config.yaml
n_kv_head: 1
norm_place: "pre"
init_std_qkv: 0.0442
init_std_down: 0.0
lr: 0.00543
weight_decay: 0.04
batch_tokens: 32768
Each number is 50 + 12 x the weight over its row's rms, rounded and kept within 0 to 99. Layers, rows and columns count from 0. The size before them is the row's rms in percent of the matrix's.

# layer 4 attention key, 32x128, rms 0.187, rows 0-31, columns 64-127
043:46 33 53 61 41 74 54 61 52 51 51 45 47 55 72 59 50 45 59 45 40 45 62 36 57 66 52 65 52 44 69 45 58 58 29 67 44 35 51 49 77 49 39 63 34 38 62 64 71 51 60 49 63 53 50 39 52 42 76 59 34 61 48 57
034:58 33 50 34 31 65 47 67 51 38 67 29 56 51 49 70 55 49 62 55 45 70 45 46 54 62 50 61 71 53 49 51 50 51 33 73 56 41 58 46 53 60 49 37 51 30 63 62 63 65 60 46 50 43 26 28 55 33 82 61 41 63 26 53
036:56 49 40 67 47 51 43 41 55 49 40 49 35 36 35 57 29 46 75 45 41 59 52 79 35 30 66 54 41 49 39 65 45 37 39 49 41 53 70 57 59 69 41 47 58 68 48 67 38 57 65 41 70 41 45 41 32 30 34 32 41 39 42 64
043:47 58 58 46 68 59 53 46 43 60 59 74 77 72 55 26 66 43 39 42 50 38 44 44 45 46 67 42 61 30 26 48 57 58 52 50 61 49 38 43 46 62 57 39 66 24 35 31 44 49 25 53 30 60 46 63 54 61 10 64 56 41 74 50
062:45 41 49 42 48 40 39 42 54 46 50 54 53 38 69 20 66 44 59 54 35 39 49 59 42 46 76 47 61 44 35 49 29 48 56 49 56 40 52 40 38 65 51 46 28 56 52 53 47 62 39 44 57 50 27 40 47 43 50 50 73 56 46 57
111:70 49 68 29 54 61 62 52 27 42 44 70 67 72 67 53 47 60 20 31 50 58 47 51 56 54 47 50 53 37 64 28 37 59 59 39 45 82 40 47 38 56 45 43 57 45 40 68 50 46 35 60 55 38 33 47 32 51 60 71 41 53 54 49
114:47 28 65 60 53 67 27 49 45 32 47 59 63 39 70 42 39 67 66 57 51 67 44 46 49 47 57 64 42 43 49 41 54 50 24 43 68 80 69 59 50 26 42 61 46 44 46 49 53 66 62 42 62 62 34 35 65 51 63 59 40 55 58 53
114:46 45 59 48 62 39 52 39 60 27 54 36 32 40 39 47 34 34 75 20 41 52 49 58 64 49 58 37 50 34 43 64 44 58 42 48 38 81 58 40 46 44 49 60 54 42 64 41 46 60 42 64 45 54 51 58 66 72 70 62 41 49 76 28
116:45 38 57 50 53 61 31 39 32 39 54 56 39 54 43 29 47 49 73 62 54 71 42 49 44 49 37 66 65 39 51 60 58 63 59 36 56 51 45 27 57 41 67 55 66 60 49 50 35 48 54 50 47 62 68 80 42 59 27 68 38 45 58 72
114:55 33 50 66 65 50 54 44 69 63 46 61 54 47 79 44 48 68 16 52 54 39 48 58 64 67 52 33 56 39 47 49 51 58 71 35 39 67 55 44 45 56 34 53 72 45 58 35 66 55 48 28 54 41 65 34 43 39 47 51 49 46 21 43
105:58 35 30 40 36 79 53 69 38 57 76 58 53 41 64 76 45 55 50 44 34 58 49 62 56 52 65 38 68 47 49 49 41 53 34 51 28 59 39 43 39 49 60 25 46 47 52 52 42 65 47 27 46 54 59 49 59 39 27 54 21 26 52 64
118:53 42 30 56 34 69 74 52 32 54 42 46 40 59 44 33 57 36 63 31 48 42 66 26 64 41 45 36 44 57 69 52 59 28 41 40 50 44 56 44 35 52 39 40 78 45 46 36 53 41 41 52 38 50 52 65 52 47 77 46 84 45 50 48
116:49 49 56 66 35 42 49 59 54 36 51 39 56 51 38 47 59 39 43 23 44 20 63 35 37 72 56 25 56 48 60 61 57 62 29 32 46 51 60 42 35 38 71 56 24 71 62 53 38 48 60 28 61 65 42 56 41 47 52 59 56 56 57 42
117:55 54 43 54 68 57 70 46 36 70 53 43 53 41 50 66 44 59 40 60 52 61 52 35 31 48 30 59 51 57 36 49 73 39 36 44 38 62 56 35 58 63 40 59 31 59 35 49 61 45 47 45 48 55 27 38 53 61 56 38 43 43 50 24
120:30 53 41 35 56 64 39 47 55 49 51 45 45 51 60 47 68 46 36 21 30 65 42 08 59 36 35 37 51 40 52 54 50 40 54 49 68 58 48 66 55 56 26 46 50 49 52 52 64 33 51 32 50 46 49 69 68 41 61 44 48 55 30 62
116:51 52 60 65 36 35 52 53 50 43 53 52 57 50 44 52 53 66 44 26 29 40 56 46 52 57 46 68 41 39 12 27 52 44 56 40 63 57 76 36 64 51 52 33 47 51 62 62 52 48 35 38 38 65 51 48 59 62 70 34 48 71 40 48
040:59 73 56 39 64 53 58 31 55 30 57 50 40 60 43 38 41 60 56 62 34 48 45 34 47 52 42 35 51 61 49 64 32 59 75 46 37 53 55 57 63 58 65 53 45 55 27 39 51 62 58 57 60 48 50 54 43 58 40 32 55 24 55 42
050:47 65 35 43 39 42 30 51 49 42 61 43 36 38 63 45 46 39 57 38 49 31 40 69 52 53 69 35 57 25 58 52 46 55 37 54 38 40 72 62 70 65 52 47 32 64 53 61 62 47 74 48 43 45 37 39 49 38 60 42 56 30 58 56
049:74 50 64 32 59 42 56 41 56 57 41 55 53 56 36 49 53 51 37 70 42 50 54 50 46 24 39 44 27 54 50 52 54 55 61 42 43 70 45 52 47 50 46 61 62 66 45 35 38 50 49 34 57 36 73 58 42 34 25 30 41 31 43 36
044:49 50 58 60 60 73 63 56 57 55 46 49 41 54 19 75 28 49 52 51 52 61 40 67 46 45 34 58 45 50 45 55 58 37 49 39 47 55 50 56 55 41 39 50 77 54 35 50 45 47 62 56 43 47 63 55 41 47 45 60 27 42 55 40
076:55 56 59 45 67 41 41 33 47 61 52 62 69 59 50 13 81 35 42 45 50 31 45 55 44 52 82 49 41 34 31 33 45 43 38 37 57 45 36 42 43 70 58 46 51 42 42 40 25 59 41 52 35 60 41 54 43 48 22 48 62 51 53 66
123:34 29 47 43 23 56 63 59 56 59 52 45 41 35 58 73 23 54 49 54 52 61 62 54 59 35 27 31 59 58 56 67 55 71 54 64 48 44 69 58 47 36 42 43 45 49 73 63 64 34 54 38 65 39 55 45 62 56 75 55 52 35 39 39
121:41 43 51 53 46 42 41 48 66 48 47 59 43 48 63 13 36 42 73 62 45 57 59 77 48 52 39 43 55 57 47 52 66 42 61 66 51 57 57 64 46 43 37 66 28 36 38 49 49 49 49 38 42 33 28 46 74 41 49 61 64 25 57 48
118:48 30 52 56 43 46 68 22 40 46 15 47 36 64 32 54 57 62 40 41 55 41 58 65 57 45 39 37 41 44 36 56 62 36 52 41 46 34 50 40 59 30 58 88 66 55 33 43 42 46 59 38 39 51 50 35 62 63 55 65 48 37 47 51
115:56 73 45 49 33 62 61 44 33 37 45 55 49 55 43 54 49 42 58 62 54 55 61 49 39 50 17 47 59 54 53 62 37 62 41 63 60 67 73 45 27 59 46 53 62 47 46 62 50 63 59 31 56 60 43 49 67 59 51 43 54 73 48 55
115:58 27 57 63 26 62 44 44 69 39 52 52 35 59 36 55 46 40 59 60 60 19 33 46 38 38 42 54 55 36 39 55 38 47 52 59 48 46 45 58 48 49 41 33 38 40 40 42 31 38 34 41 66 52 36 49 43 50 52 52 39 56 49 71
115:30 40 45 47 66 66 65 67 61 37 44 60 31 42 56 47 42 51 38 54 53 38 58 62 51 40 42 55 38 46 29 52 50 38 45 44 47 45 44 51 46 51 80 40 48 37 43 49 47 61 52 42 38 32 31 68 57 62 38 48 50 60 45 62
120:53 45 52 81 46 52 27 51 59 50 45 58 46 51 61 54 32 58 55 45 34 57 35 52 35 57 60 34 55 57 56 49 89 56 63 66 32 52 39 47 42 42 46 43 56 59 47 47 38 21 66 44 50 53 65 46 52 48 68 47 56 59 39 46
111:47 47 54 60 53 42 43 20 60 56 57 55 52 52 51 52 39 21 56 62 61 48 56 32 42 24 65 60 70 38 65 45 46 42 70 55 70 63 57 47 54 52 62 42 54 64 59 77 68 33 33 50 63 74 37 34 56 41 47 44 25 49 56 63
118:37 69 59 43 62 57 65 50 44 48 32 63 57 66 49 54 45 53 62 43 55 41 31 71 52 61 37 33 61 45 54 46 55 34 52 38 60 44 37 57 54 51 70 47 49 52 41 29 52 41 43 31 46 48 45 53 52 25 44 29 33 65 58 46
119:63 61 49 64 59 56 60 51 45 46 34 71 40 45 55 66 66 44 65 61 50 71 67 42 42 60 56 46 46 36 41 51 34 58 49 55 42 67 59 67 27 70 60 65 40 60 48 44 56 31 46 41 60 45 37 55 21 68 39 73 49 63 40 67
113:29 60 41 52 46 17 60 49 46 30 43 66 76 75 52 56 66 45 79 26 68 62 37 53 54 37 58 47 69 56 56 67 38 38 60 47 36 40 60 42 51 44 61 51 38 61 40 77 61 71 48 54 57 44 60 43 56 61 51 49 49 37 31 35